Weights of a small GPT-style language model, trained from scratch on English Wikipedia: MLP 320 SwiGLU.
Each number is 200 + 40 x the weight over the matrix's rms, rounded and kept within 0 to 999. Layers, rows and columns count from 0.

# layer 10 attention key, 96x128, rms 0.165, rows 34-63, columns 0-63
203,192,188,254,162,247,161,131,220,150,129,187,214,222,175,199,123,214,202,268,171,189,239,171,211,213,191,167,265,248,215,215,244,142,264,194,187,194,165,251,251,185,206,199,232,218,176,160,186,228,171,177,173,210,212,181,277,180,206,183,181,215,214,167
244,187,196,221,159,234,246,153,214,217,165,244,206,168,176,191,213,239,153,274,235,221,185,182,237,202,203,168,192,174,270,179,244,167,207,207,200,252,207,276,220,155,244,187,263,185,227,259,146,179,171,194,207,204,182,244,249,215,203,193,151,141,155,183
169,214,152,216,258,186,262,187,213,159,213,196,140,237,142,185,136,202,210,287,142,196,131,205,163,215,245,152,242,139,161,186,198,166,219,198,199,200,187,253,125,248,184,233,227,156,154,143,171,218,215,209,216,233,201,171,139,110,236,265,222,137,154,244
226,197,176,175,230,125,194,228,201,222,220,183,194,209,248,205,189,177,253,216,177,138,181,195,132,261,113,184,143,189,230,272,258,129,150,247,195,168,230,128,196,176,192,198,174,206,185,227,181,236,195,251,179,189,235,209,197,179,225,138,177,182,182,210
202,199,257,137,158,164,212,193,247,246,202,219,174,175,233,175,196,178,230,161,143,218,223,182,159,246,162,242,205,229,224,250,259,190,206,194,122,202,266,208,118,265,200,255,179,177,164,222,150,192,252,196,191,196,221,130,166,148,212,189,170,189,286,255
255,227,234,230,230,279,217,174,206,129,158,145,208,128,152,191,209,229,198,123,204,151,159,179,151,186,172,204,241,214,273,166,254,202,182,203,223,295,213,158,184,169,203,190,173,194,216,233,159,234,176,204,249,153,184,181,269,156,167,236,193,262,199,182
246,228,224,187,171,200,184,163,220,188,155,191,213,228,174,204,222,288,132,275,246,229,203,228,237,183,231,82,197,262,178,256,203,287,239,165,204,247,207,280,213,114,199,154,239,260,250,275,189,230,174,136,196,154,175,239,284,281,201,209,177,208,163,220
188,179,179,215,149,185,152,179,127,193,118,220,187,269,259,166,180,192,268,133,175,247,237,200,173,291,193,209,120,250,190,198,209,136,157,135,147,74,212,147,165,215,205,202,96,143,87,218,77,256,241,211,125,207,248,107,52,209,174,136,166,193,274,276
207,256,221,183,154,201,155,163,323,225,198,197,245,145,189,121,172,198,172,199,177,220,194,176,183,166,290,177,196,273,165,180,217,251,260,229,256,194,154,267,123,218,178,159,209,240,219,202,145,243,216,206,229,179,175,233,241,226,213,144,215,165,244,176
188,191,229,215,102,225,226,171,132,175,223,278,103,196,180,168,214,239,165,156,147,171,174,187,180,195,216,185,153,159,232,159,269,187,165,184,126,206,145,195,185,287,216,185,234,208,220,245,173,180,108,208,196,240,223,135,223,206,93,225,175,177,116,140
208,199,238,229,184,273,213,140,142,198,216,230,187,123,212,177,233,312,263,233,210,175,189,223,200,213,219,66,124,235,180,231,183,196,156,154,243,267,194,278,186,173,253,113,129,190,229,195,128,206,164,192,190,174,167,233,234,256,231,269,151,146,184,169
183,195,209,210,205,183,238,118,197,213,232,215,194,246,266,202,95,301,187,215,206,204,147,220,174,186,226,191,213,144,151,193,283,177,171,185,219,230,130,180,135,248,191,253,250,194,158,159,215,245,234,229,189,253,169,132,150,164,207,175,216,184,195,165
224,201,196,209,199,203,214,159,92,299,207,241,214,154,222,112,214,226,299,152,188,257,212,206,193,233,191,174,277,213,168,229,173,183,222,224,85,183,184,253,203,251,124,168,178,176,280,152,162,237,234,150,274,224,181,168,224,192,164,202,167,164,195,183
259,159,205,200,171,200,210,212,250,204,221,174,209,228,221,209,204,232,156,201,242,212,283,152,260,180,239,191,174,210,245,232,187,257,218,210,226,174,215,211,247,171,225,180,226,287,243,232,156,239,242,268,244,240,153,294,147,193,125,169,177,242,182,218
188,151,170,202,196,213,155,200,213,159,165,195,267,187,158,203,182,212,185,206,160,218,201,183,161,186,234,166,233,212,209,192,233,166,205,208,180,190,205,153,191,198,196,231,231,176,190,166,198,226,209,206,184,230,220,195,181,188,211,163,198,177,226,180
171,228,210,139,230,163,169,184,201,232,160,258,177,209,251,236,197,151,152,145,179,195,234,188,228,257,237,221,228,260,170,253,224,232,219,200,174,182,261,169,176,214,172,210,164,184,189,202,169,235,233,197,192,170,252,201,215,163,170,127,204,218,229,222
219,193,171,192,189,182,270,152,175,212,257,219,167,198,160,176,178,249,205,253,195,209,192,185,256,163,209,165,242,140,215,168,212,192,244,190,174,240,169,213,198,193,168,191,220,245,143,252,195,160,235,213,153,187,125,200,183,206,172,285,228,208,172,180
208,182,176,252,302,231,199,188,234,202,247,230,166,171,239,176,180,224,236,218,179,200,185,182,187,223,214,141,145,245,182,234,129,245,197,175,237,218,211,179,113,169,186,163,174,158,256,183,203,224,143,238,210,223,228,234,141,246,176,216,257,194,165,196
236,212,258,152,252,96,195,235,214,232,162,188,177,209,258,160,211,230,198,214,242,240,206,208,217,221,208,148,199,175,175,177,227,240,199,192,191,216,137,237,168,234,167,266,242,262,141,224,203,191,136,264,206,263,174,218,166,177,186,256,271,147,190,164
171,168,176,164,205,183,211,207,244,156,164,151,193,185,221,204,191,207,272,227,172,213,169,192,235,213,206,213,224,171,165,182,180,134,157,228,193,157,241,170,163,243,164,229,197,260,249,165,202,206,205,188,223,179,187,182,100,260,199,180,216,243,240,247
228,240,124,259,248,248,171,190,217,199,197,152,236,218,256,216,221,207,235,223,185,179,170,133,223,107,149,216,206,170,170,187,241,196,194,212,225,140,187,179,198,107,209,149,187,170,239,266,198,190,175,215,205,164,208,258,205,283,208,204,163,237,231,205
139,198,167,222,243,178,225,194,207,227,205,174,219,154,209,101,141,239,174,209,208,221,193,230,231,219,252,210,183,177,166,145,276,237,181,155,186,185,216,246,190,263,153,217,232,185,147,193,199,266,177,262,252,245,181,206,109,194,244,281,172,167,157,194
219,180,221,178,160,173,210,289,154,200,117,157,207,191,239,201,226,128,259,128,199,186,265,265,126,231,169,239,175,244,183,166,239,191,178,227,227,165,186,183,157,215,205,262,48,241,175,130,228,211,160,228,174,145,141,217,129,147,157,207,204,171,227,201
208,195,227,158,218,98,198,219,181,241,196,222,160,252,269,144,211,226,295,200,202,224,195,292,139,227,157,203,133,215,277,176,214,104,101,181,113,242,223,173,252,171,216,210,174,285,202,281,164,204,193,158,140,185,184,215,172,143,249,166,207,219,193,219
203,180,153,243,138,250,139,157,238,203,182,184,133,208,129,295,251,168,199,238,149,263,191,153,261,166,214,286,228,256,109,169,225,193,191,158,222,157,154,154,327,206,223,230,196,162,216,260,179,197,122,119,273,220,251,269,277,347,136,211,237,210,197,133
200,229,209,181,214,265,200,201,139,197,244,179,153,264,186,211,165,279,166,187,236,162,205,261,187,185,191,248,214,221,182,238,260,222,134,206,209,269,171,338,153,184,160,186,188,205,182,179,197,209,179,195,210,183,210,220,191,237,164,198,195,187,165,216
115,190,191,206,215,174,295,173,146,138,206,244,114,290,181,248,173,282,214,247,216,229,197,149,177,176,203,270,228,162,200,169,159,232,155,251,148,167,223,108,117,202,195,149,196,261,213,125,232,257,240,191,208,226,198,158,152,125,237,159,274,158,270,250
257,162,184,175,111,265,233,189,165,173,232,237,207,263,215,311,166,176,258,217,196,203,184,148,275,177,196,131,175,276,175,187,178,200,203,211,191,144,222,191,180,120,165,179,171,134,266,172,203,223,205,179,195,235,176,259,243,254,227,166,233,215,207,195
253,138,158,206,191,153,183,167,208,182,209,202,192,171,209,148,133,133,201,201,219,184,264,182,221,276,137,221,154,226,196,196,170,260,168,223,223,182,218,195,169,143,192,245,257,189,195,152,250,109,163,152,194,155,208,164,128,177,207,234,209,196,179,168
171,197,186,216,253,220,191,155,186,201,191,200,134,244,176,152,233,134,240,157,174,199,223,228,261,187,189,178,198,237,297,203,228,194,195,194,158,196,199,203,188,316,134,211,175,278,158,124,269,234,173,201,243,206,156,157,195,177,200,209,193,131,284,183
# layer 10 attention query, 192x128, rms 0.166, rows 67-95,99-127, columns 0-63
250,186,140,244,215,200,156,138,184,142,186,164,178,197,140,184,241,184,148,203,169,221,228,147,222,208,163,245,204,162,180,205,185,205,221,195,177,182,175,162,205,224,164,209,175,151,185,174,189,208,196,248,197,221,181,149,237,195,203,174,191,165,205,239
176,217,233,200,172,209,275,193,196,201,224,208,202,183,165,172,186,218,175,186,235,173,215,241,154,226,205,173,182,186,228,166,192,194,109,175,213,149,239,290,168,212,234,185,195,187,209,241,228,174,182,208,188,187,254,203,194,189,205,205,237,214,266,185
204,227,239,188,194,141,226,172,201,217,228,161,215,170,137,208,192,207,184,178,151,177,254,242,252,192,172,178,188,185,150,199,232,221,172,191,167,198,279,242,149,190,180,243,220,194,192,238,283,212,164,207,225,210,198,214,135,150,172,164,178,236,206,213
149,242,127,203,201,160,208,205,211,149,144,193,181,223,168,224,193,195,179,291,200,201,128,248,256,186,194,223,194,221,198,228,250,137,152,161,211,198,200,229,228,209,194,177,235,198,135,225,252,191,190,197,165,197,262,188,203,136,219,187,212,215,225,204
207,220,264,249,183,225,158,160,153,248,213,187,201,216,247,185,228,139,218,184,216,193,171,157,150,199,220,238,160,201,156,181,179,169,148,244,225,254,196,119,153,165,233,169,269,196,113,145,153,179,205,206,244,211,165,251,95,280,266,144,204,305,197,216
239,195,188,243,165,140,192,171,195,164,240,225,227,224,184,226,226,168,244,263,211,255,228,153,244,152,223,212,209,233,235,210,142,289,218,215,227,181,234,158,246,201,177,211,177,137,215,245,131,215,246,188,221,239,152,173,242,308,251,224,238,149,220,259
156,303,152,170,205,148,230,175,221,232,226,203,184,213,76,195,192,288,200,227,203,255,198,144,169,201,133,226,143,162,213,171,225,171,182,200,133,226,158,162,241,159,183,221,235,167,185,219,210,172,234,203,254,245,179,85,196,209,207,187,194,168,200,256
233,227,139,227,213,159,204,232,192,219,176,176,187,187,174,271,119,149,156,142,233,215,172,223,224,225,172,219,178,188,170,181,191,178,172,136,179,146,213,224,179,146,209,261,210,235,281,211,301,221,217,153,186,125,262,175,195,221,160,159,181,283,227,148
219,123,230,196,204,210,225,189,201,187,244,252,235,192,277,162,220,139,194,197,190,159,237,200,213,190,224,184,244,206,196,201,260,219,192,187,221,191,191,262,152,209,235,257,217,134,192,115,175,181,175,238,214,179,244,180,203,265,221,242,163,195,239,177
221,238,249,168,216,266,101,237,156,191,234,260,225,266,178,221,186,105,213,257,118,196,236,282,241,230,302,248,252,200,237,244,158,182,234,282,222,115,207,248,200,228,280,113,242,291,105,178,256,166,129,154,187,281,173,187,195,107,221,247,114,223,217,213
147,228,247,236,198,172,190,205,196,161,199,202,221,244,206,166,196,241,165,158,243,239,250,191,144,241,182,211,153,201,232,212,71,247,142,147,295,185,197,180,192,198,192,164,205,179,188,108,173,205,190,302,187,206,239,169,168,219,225,217,215,160,165,212
197,212,200,301,154,187,182,182,205,210,223,215,192,241,188,165,170,252,185,207,181,237,197,177,152,158,255,98,175,222,163,221,165,259,245,183,259,238,263,265,209,166,197,200,236,288,275,172,143,183,189,216,196,201,135,163,211,217,156,197,257,93,183,184
204,146,202,218,204,180,188,214,75,215,168,180,197,164,189,205,199,187,206,147,179,233,138,218,256,147,234,222,275,179,237,231,220,241,231,178,223,110,251,178,253,203,222,184,198,135,236,168,250,159,205,157,199,206,186,205,148,169,209,203,157,279,201,195
212,210,231,190,197,156,210,157,225,202,197,201,178,196,210,181,243,239,215,202,225,196,229,188,199,195,176,177,254,178,231,155,183,155,188,206,229,207,261,232,213,111,189,271,205,226,210,216,171,180,193,192,205,205,184,220,204,193,200,203,221,248,216,159
230,189,207,217,174,222,176,200,192,207,195,236,253,166,104,217,261,211,182,249,193,198,186,221,218,158,223,191,227,172,197,200,218,245,242,208,174,180,204,187,197,260,196,165,267,149,204,213,197,196,240,276,195,220,174,171,203,203,217,248,207,219,216,241
222,194,145,215,206,143,222,192,207,180,139,128,141,232,183,219,169,212,197,181,174,162,192,154,239,224,203,176,176,189,223,251,214,180,207,201,162,209,203,166,246,194,194,219,198,188,190,211,199,256,225,273,180,236,208,145,186,155,176,248,207,213,214,212
216,188,199,206,215,204,206,191,213,156,164,203,178,195,226,218,163,184,178,197,189,214,191,202,195,244,201,231,214,146,214,190,221,182,151,191,182,194,220,175,241,149,179,219,192,182,236,216,238,238,186,210,191,229,203,202,181,145,192,205,177,189,249,218
235,123,172,172,214,204,147,250,246,209,194,149,210,124,238,225,179,161,216,214,166,177,179,210,174,208,124,226,141,228,159,227,185,117,125,203,200,208,198,309,197,202,238,171,223,205,162,164,186,184,166,168,132,225,264,235,200,234,154,162,155,201,163,177
199,164,225,167,202,211,171,234,228,178,224,226,236,175,220,231,215,193,146,245,194,184,197,197,216,230,239,192,177,191,217,190,202,211,203,135,245,267,117,212,139,197,228,182,224,212,195,231,191,186,146,157,206,201,268,239,186,167,177,179,194,241,144,168
151,195,242,176,193,237,139,219,248,189,139,301,177,202,254,135,155,162,253,217,214,197,196,179,190,152,214,142,195,167,158,234,196,196,200,202,259,217,158,185,187,181,181,196,214,143,200,201,254,193,195,207,210,223,187,195,185,230,224,149,233,152,185,173
136,290,235,161,196,233,217,233,197,224,170,203,114,170,208,179,212,203,160,216,197,216,169,224,203,200,216,151,188,224,208,181,194,214,235,207,166,205,163,246,216,198,226,210,256,221,212,184,155,192,170,221,167,164,230,194,187,147,197,228,152,210,257,161
169,185,203,261,208,223,196,151,221,177,244,184,220,239,133,206,206,215,149,242,222,223,236,178,234,248,202,165,230,213,162,230,205,195,230,214,196,160,245,234,148,216,170,217,198,168,163,210,179,240,218,221,183,181,192,186,179,197,176,230,201,182,188,232
137,195,156,123,225,212,168,265,261,252,185,137,116,131,274,227,216,168,233,134,129,187,188,250,235,186,164,238,160,142,132,243,242,158,146,192,230,206,227,195,208,173,155,286,147,228,194,201,291,197,189,230,128,196,175,208,160,184,144,230,157,265,231,160
200,205,195,172,205,188,171,182,173,125,239,235,142,184,285,160,194,209,185,270,182,241,204,154,156,230,131,263,190,227,183,198,309,140,208,231,228,184,244,130,277,198,177,232,195,209,196,228,152,192,167,262,165,220,138,205,228,281,161,214,143,148,191,179
180,200,236,203,284,192,213,232,142,257,209,190,201,175,265,147,243,114,159,209,169,217,177,169,199,141,184,272,175,225,229,222,171,216,144,150,184,167,231,202,182,262,226,264,232,215,179,242,245,219,249,252,237,189,158,150,113,211,180,160,214,249,194,237
147,187,223,312,173,208,190,86,161,176,225,277,235,183,244,203,213,132,178,274,192,247,233,135,232,230,254,229,162,237,244,156,153,304,236,214,205,202,261,293,125,192,202,168,172,209,249,255,194,189,212,223,254,222,209,164,254,200,250,185,174,222,159,239
203,245,197,149,224,248,231,152,182,193,168,201,175,176,171,250,203,208,156,206,157,239,175,206,238,236,186,175,224,156,251,213,198,222,280,258,233,139,212,224,203,206,240,197,173,205,269,215,264,176,133,133,220,193,169,180,166,237,214,203,197,183,215,147
163,187,267,166,197,214,203,203,232,126,217,160,138,211,193,226,166,259,150,151,193,202,212,152,226,144,193,128,239,107,203,191,211,157,239,201,227,191,221,193,236,285,214,197,162,163,136,225,231,235,163,206,184,160,181,171,154,206,214,231,241,225,151,230
176,161,183,200,211,233,214,163,192,212,173,229,257,228,182,175,217,275,171,192,196,198,206,197,189,193,194,118,72,225,230,154,169,254,202,150,198,293,234,218,216,204,260,206,174,127,145,166,202,226,262,155,213,154,160,191,205,178,169,152,137,136,264,224
176,176,148,221,244,121,227,245,224,159,191,248,211,193,175,217,198,256,223,167,194,188,242,206,182,192,233,198,222,242,218,230,191,228,153,203,319,158,141,176,203,277,234,223,143,212,175,202,175,228,242,219,183,170,187,218,168,238,197,196,269,134,180,165
216,246,204,213,215,184,107,157,251,202,183,256,253,219,228,235,228,216,243,178,138,205,184,221,215,187,216,173,202,207,265,227,224,180,207,234,273,213,133,273,269,312,250,227,170,241,197,180,191,226,186,281,222,103,226,205,246,211,183,212,252,207,218,207
201,197,272,212,217,181,223,197,187,215,209,154,204,179,190,225,222,217,192,223,139,216,180,195,118,199,246,183,223,156,118,203,213,219,190,214,189,202,195,211,185,185,216,140,199,184,168,197,214,143,213,187,163,223,247,240,217,157,157,161,220,224,192,146
172,256,211,179,266,247,209,184,236,194,188,216,254,216,216,193,197,199,272,234,179,237,172,234,217,181,107,195,246,201,205,234,195,181,244,190,132,210,230,134,235,225,134,165,218,249,174,210,151,206,151,208,140,268,122,219,204,185,177,238,142,241,194,251
218,213,293,212,211,243,248,189,174,260,223,190,136,217,252,253,222,178,229,241,178,159,126,165,197,238,210,272,244,161,187,237,236,248,249,224,213,179,245,242,190,181,163,254,210,162,174,238,224,196,227,232,141,226,116,225,126,215,173,211,189,225,201,192
204,145,224,155,163,203,198,247,178,184,254,179,140,174,238,160,225,223,282,232,279,179,189,179,189,148,171,220,176,204,154,208,175,255,226,234,200,184,184,291,151,140,251,224,263,197,258,164,108,187,218,161,173,164,126,180,219,269,299,115,209,133,210,271
177,188,193,163,235,154,201,220,181,116,194,295,210,203,172,219,212,248,148,244,203,245,203,172,206,216,226,148,168,179,240,207,129,181,193,151,173,235,280,187,197,179,249,229,223,147,246,231,205,267,145,211,203,141,254,160,218,141,163,214,239,197,222,223
235,222,226,245,266,147,228,124,207,238,140,176,186,277,133,228,185,190,204,137,212,218,209,197,271,217,247,242,186,273,208,208,186,174,187,193,202,230,209,240,203,137,225,185,229,197,223,220,155,194,144,206,275,177,239,171,197,189,217,248,151,207,214,199
177,180,113,233,188,188,180,143,196,185,145,200,155,189,172,187,160,143,135,228,224,188,148,261,175,166,198,233,95,161,261,176,289,156,211,172,229,197,214,112,184,240,241,239,235,168,216,157,140,278,152,194,247,145,211,252,204,121,236,191,224,212,260,194
228,210,239,150,158,198,206,235,150,232,259,227,190,198,262,233,217,164,230,182,279,204,178,198,235,181,180,193,204,194,206,180,255,265,176,207,161,221,212,270,197,93,247,182,237,198,138,226,185,236,203,238,179,176,127,105,177,172,218,192,208,239,226,199
215,176,228,272,185,235,86,160,264,157,230,136,219,194,183,136,269,196,281,198,224,189,244,202,200,213,161,180,221,230,254,197,179,198,212,217,219,175,161,177,194,272,208,197,134,168,178,168,203,277,132,201,201,244,151,180,194,176,269,186,160,201,214,198
275,205,201,212,225,211,147,192,152,278,227,139,210,236,211,173,207,260,229,249,131,219,205,194,210,210,195,240,152,144,238,167,185,203,168,174,214,223,207,116,169,190,230,227,226,194,219,225,166,248,227,272,219,176,164,179,218,186,283,219,150,210,192,220
191,225,176,212,184,218,193,175,150,217,178,177,115,123,188,211,168,206,169,222,186,99,252,187,235,241,251,209,209,260,181,228,177,190,209,149,190,239,166,229,180,184,214,196,180,275,219,180,175,234,173,190,225,182,225,200,222,184,266,190,211,157,196,173
228,140,204,195,203,149,213,212,258,285,157,229,225,192,231,135,198,205,243,224,206,156,248,247,263,252,208,136,176,189,158,199,193,147,186,170,274,214,160,229,178,222,200,229,156,261,241,260,196,158,253,162,198,259,205,166,206,172,203,160,229,264,194,204
251,171,208,217,258,269,186,181,204,205,165,124,203,254,133,210,238,176,235,229,221,226,208,242,150,210,150,247,161,185,225,196,249,198,197,182,227,220,229,217,205,189,206,224,164,205,184,221,230,164,208,194,131,181,238,238,190,201,170,220,153,218,168,155
166,233,201,220,170,202,237,220,149,187,172,217,163,229,215,170,191,240,167,207,240,139,179,156,165,160,178,173,212,220,144,179,167,229,118,201,193,161,141,189,214,195,150,173,214,263,226,187,165,235,201,170,263,208,95,149,170,230,172,171,206,174,145,211
155,255,196,162,169,141,213,226,163,192,205,155,217,168,246,251,216,217,219,143,205,179,118,182,217,180,120,224,209,199,194,189,258,245,172,255,159,157,212,181,204,174,212,168,156,223,227,191,185,204,242,233,198,258,197,161,204,202,212,169,178,184,183,258
146,195,224,214,165,174,177,291,228,193,244,179,222,164,212,136,253,198,162,251,191,139,233,165,219,180,172,167,188,255,219,176,158,205,192,184,191,182,158,218,259,231,184,146,167,201,206,210,131,152,184,188,167,149,244,208,178,299,232,154,240,116,197,179
206,190,243,191,200,286,147,174,211,135,122,183,201,204,159,231,120,180,210,160,160,200,215,195,136,213,147,221,199,168,176,214,238,161,187,199,248,229,216,262,266,163,224,135,242,173,276,206,298,228,207,206,198,235,263,172,160,182,156,215,197,234,178,211
190,222,242,213,205,168,218,233,251,219,193,151,183,178,234,200,177,176,186,181,242,219,185,269,175,192,266,141,219,172,164,167,236,276,244,175,253,170,213,273,209,195,201,177,174,226,236,269,223,185,191,234,193,169,215,159,216,180,186,221,267,277,161,183
186,207,128,196,165,156,164,156,169,199,246,231,145,204,222,208,154,192,185,245,261,172,156,222,251,120,217,234,199,242,275,152,167,232,280,141,210,241,224,184,218,162,178,133,158,153,201,189,177,208,166,253,157,126,215,174,266,208,199,192,223,162,179,226
189,142,267,231,188,244,239,217,217,161,190,232,179,230,237,248,183,216,290,218,260,244,210,228,220,254,180,221,265,213,165,250,221,255,224,210,195,175,248,224,207,209,170,204,183,183,187,269,199,180,196,220,151,236,184,234,222,188,217,222,184,177,234,220
140,254,178,159,226,264,199,239,225,208,230,175,176,209,226,156,206,130,195,181,119,249,193,198,157,193,140,248,161,142,127,209,154,194,67,232,133,154,168,156,162,197,186,246,241,198,160,167,237,186,215,189,174,253,206,171,188,139,222,192,187,269,118,262
224,158,222,215,205,259,217,186,132,178,94,201,187,209,182,185,123,231,142,270,231,191,174,199,202,194,130,226,218,220,146,276,231,212,220,184,144,199,253,199,153,105,223,220,160,161,227,248,157,265,167,177,200,192,264,295,235,170,176,210,150,146,165,192
266,124,213,215,196,250,164,278,214,134,280,305,232,272,207,225,185,200,278,126,177,221,203,210,152,143,213,243,212,176,116,187,263,242,244,190,214,165,224,223,190,205,238,211,193,238,235,154,168,161,159,210,196,230,191,167,239,240,223,199,178,190,227,244
198,213,98,264,199,159,174,155,195,167,236,274,249,214,128,256,176,169,236,276,213,245,220,143,206,92,227,179,219,154,181,249,155,245,249,238,217,149,168,153,234,243,198,197,175,218,266,174,200,180,217,137,228,170,225,159,222,164,211,143,295,260,196,239
193,171,185,205,179,221,234,162,267,144,179,206,203,223,207,268,213,215,137,219,228,204,200,223,195,183,207,193,241,135,225,221,221,151,247,256,235,276,229,185,215,206,285,222,230,230,163,207,242,220,156,224,181,202,228,177,231,163,126,276,195,207,153,189
223,174,234,247,244,249,215,143,130,155,238,253,254,258,258,152,136,132,230,238,226,191,207,217,179,159,206,228,243,186,207,236,172,134,238,236,251,166,249,153,188,156,257,189,298,206,203,201,101,240,255,148,260,255,187,284,182,200,178,177,113,197,229,191
188,233,145,220,174,237,176,204,200,169,77,147,203,225,129,205,213,217,205,241,161,147,148,202,226,164,164,217,222,142,233,219,230,197,203,202,192,237,169,261,205,211,216,216,141,173,198,262,247,294,156,170,170,245,264,145,249,154,199,292,211,235,202,227
# layer 10 attention value, 96x128, rms 0.209, rows 32-38, columns 0-63
178,218,257,195,252,140,198,226,219,203,213,197,161,205,197,205,184,202,178,193,192,208,227,142,244,216,209,252,223,246,166,191,151,172,242,185,192,180,216,134,269,203,167,222,276,112,176,235,245,222,182,230,149,250,203,247,221,165,190,137,200,214,146,155
203,241,201,169,202,193,164,181,196,173,186,221,242,141,219,202,141,199,243,153,204,216,206,182,162,224,190,210,206,177,247,235,187,222,198,212,287,148,220,239,134,172,201,240,229,173,148,199,262,217,217,158,221,172,216,177,172,273,220,207,175,240,183,193
221,148,261,235,192,215,224,193,196,152,168,229,243,212,197,151,262,204,133,170,186,209,184,190,189,210,238,156,192,230,205,183,180,232,159,192,193,245,178,135,219,222,165,247,196,254,241,205,252,163,175,220,183,122,140,142,184,219,134,167,220,136,174,182
231,191,199,251,220,124,245,159,219,188,203,225,219,171,171,232,210,160,234,252,96,136,216,138,198,201,196,253,178,191,205,243,231,202,176,215,188,288,231,160,272,178,199,273,299,202,186,198,209,232,206,203,218,206,237,252,261,178,222,209,122,224,154,213
161,177,210,200,225,186,241,178,153,161,174,215,254,126,209,182,238,224,152,191,181,150,217,224,203,194,229,209,193,195,190,244,174,182,195,189,191,145,202,211,202,242,217,202,187,212,189,168,163,219,223,193,205,270,235,192,173,181,222,223,206,152,232,196
179,198,221,182,264,146,230,178,235,238,282,141,155,186,176,219,213,132,210,240,255,148,264,255,231,218,268,216,227,194,232,174,165,177,205,187,164,180,197,151,240,274,240,190,207,220,217,249,233,217,154,199,207,260,243,275,226,176,189,231,228,206,193,173
153,181,176,156,165,206,178,236,227,263,242,213,211,157,213,230,191,127,165,166,193,220,180,203,242,188,160,190,160,171,253,175,184,207,185,248,224,162,209,169,194,220,223,213,219,209,178,202,286,218,165,205,172,204,233,235,157,233,194,212,148,208,200,292
# layer 10 attention output (transposed), 192x128, rms 0.193, rows 64-70,96-102, columns 0-63
222,168,226,247,252,135,253,226,217,185,271,183,213,169,214,221,188,256,229,164,173,187,178,237,213,171,157,215,199,165,246,164,211,144,187,299,253,211,253,117,213,210,158,207,210,159,186,158,205,202,299,102,192,198,167,269,202,154,210,261,216,184,170,186
209,184,182,226,184,177,229,218,194,189,230,220,210,196,249,229,211,301,202,160,146,124,146,213,190,247,176,250,217,237,130,251,177,189,159,197,167,265,155,198,229,156,225,203,236,170,251,183,106,206,221,256,226,220,122,188,215,159,200,151,231,148,279,167
210,193,221,146,218,227,171,213,220,235,309,183,122,136,142,160,189,297,222,173,185,171,205,200,184,253,188,223,130,156,191,160,185,222,151,243,157,319,201,236,197,224,239,208,212,159,228,193,249,158,201,237,177,188,229,150,196,232,176,198,138,219,202,229
220,150,231,198,218,206,188,247,185,213,187,259,192,264,107,219,201,235,202,85,164,250,223,231,155,132,257,191,174,113,204,184,118,133,237,193,180,191,153,257,165,170,209,170,186,198,228,220,217,250,171,291,174,194,187,211,211,203,284,256,263,148,145,272
208,230,199,212,200,220,167,182,201,179,222,148,185,200,228,173,184,95,226,228,224,196,196,222,214,151,194,205,132,198,162,156,260,192,197,267,179,202,159,259,183,187,192,237,230,167,189,220,204,164,164,193,236,240,189,132,241,216,224,218,187,175,168,179
208,216,143,215,178,205,181,220,158,182,185,198,254,134,161,164,166,235,129,228,183,225,142,198,181,162,137,175,180,203,272,257,170,206,265,208,247,157,186,223,192,235,230,136,230,200,241,161,196,220,193,216,197,244,156,190,167,218,150,264,195,195,220,217
260,241,174,216,178,170,285,188,133,202,194,151,161,192,177,257,201,216,175,250,221,175,154,186,232,241,119,189,178,321,202,190,179,170,192,177,225,104,197,176,190,220,202,252,212,215,265,236,164,249,204,247,249,207,223,184,215,192,199,233,176,200,194,215
227,185,219,209,211,245,132,154,133,206,189,212,176,209,272,159,206,155,279,269,201,199,195,146,100,190,212,201,160,234,163,199,239,212,226,205,292,106,182,219,219,219,260,191,183,329,178,168,123,162,170,177,310,168,177,169,186,210,193,123,223,171,232,172
236,217,195,157,298,215,148,217,192,220,179,204,178,180,205,151,190,162,178,200,279,219,242,185,227,166,190,233,217,123,169,179,218,218,268,212,181,254,181,209,170,299,254,236,161,233,249,176,218,150,176,138,177,197,229,224,207,241,217,230,229,205,174,223
167,250,181,163,163,186,166,256,153,159,137,201,192,249,218,253,154,128,214,187,237,248,208,174,164,207,223,228,267,215,263,176,217,205,281,177,180,123,205,177,201,177,138,193,203,158,166,214,145,167,273,185,210,211,165,187,192,212,169,239,267,272,180,195
211,235,129,208,211,209,131,217,203,239,231,167,189,198,186,144,191,218,212,226,262,229,161,220,182,183,168,171,217,176,183,185,215,240,255,224,177,224,135,234,194,222,232,175,169,188,233,171,111,133,225,169,163,175,71,71,208,149,182,100,194,183,248,163
219,172,202,191,195,241,117,206,219,228,159,251,219,167,204,287,171,171,229,194,191,202,190,183,250,184,160,227,239,241,204,221,231,239,210,112,236,248,248,170,241,234,206,251,185,225,174,248,151,186,190,204,166,170,178,272,97,230,235,171,231,255,283,191
223,161,249,173,196,242,197,189,183,208,188,205,217,262,231,191,188,200,305,234,205,175,214,161,182,186,177,201,186,138,125,215,274,164,175,233,172,216,206,292,276,162,130,158,215,138,217,185,198,231,265,209,179,119,161,224,185,190,212,113,196,186,253,188
181,181,177,213,248,223,300,200,178,177,203,224,120,196,193,184,192,176,210,182,173,163,253,229,160,211,254,206,213,181,164,161,240,133,199,278,225,195,205,266,227,212,170,152,165,180,216,175,210,157,238,210,196,188,170,201,217,176,190,159,223,243,158,204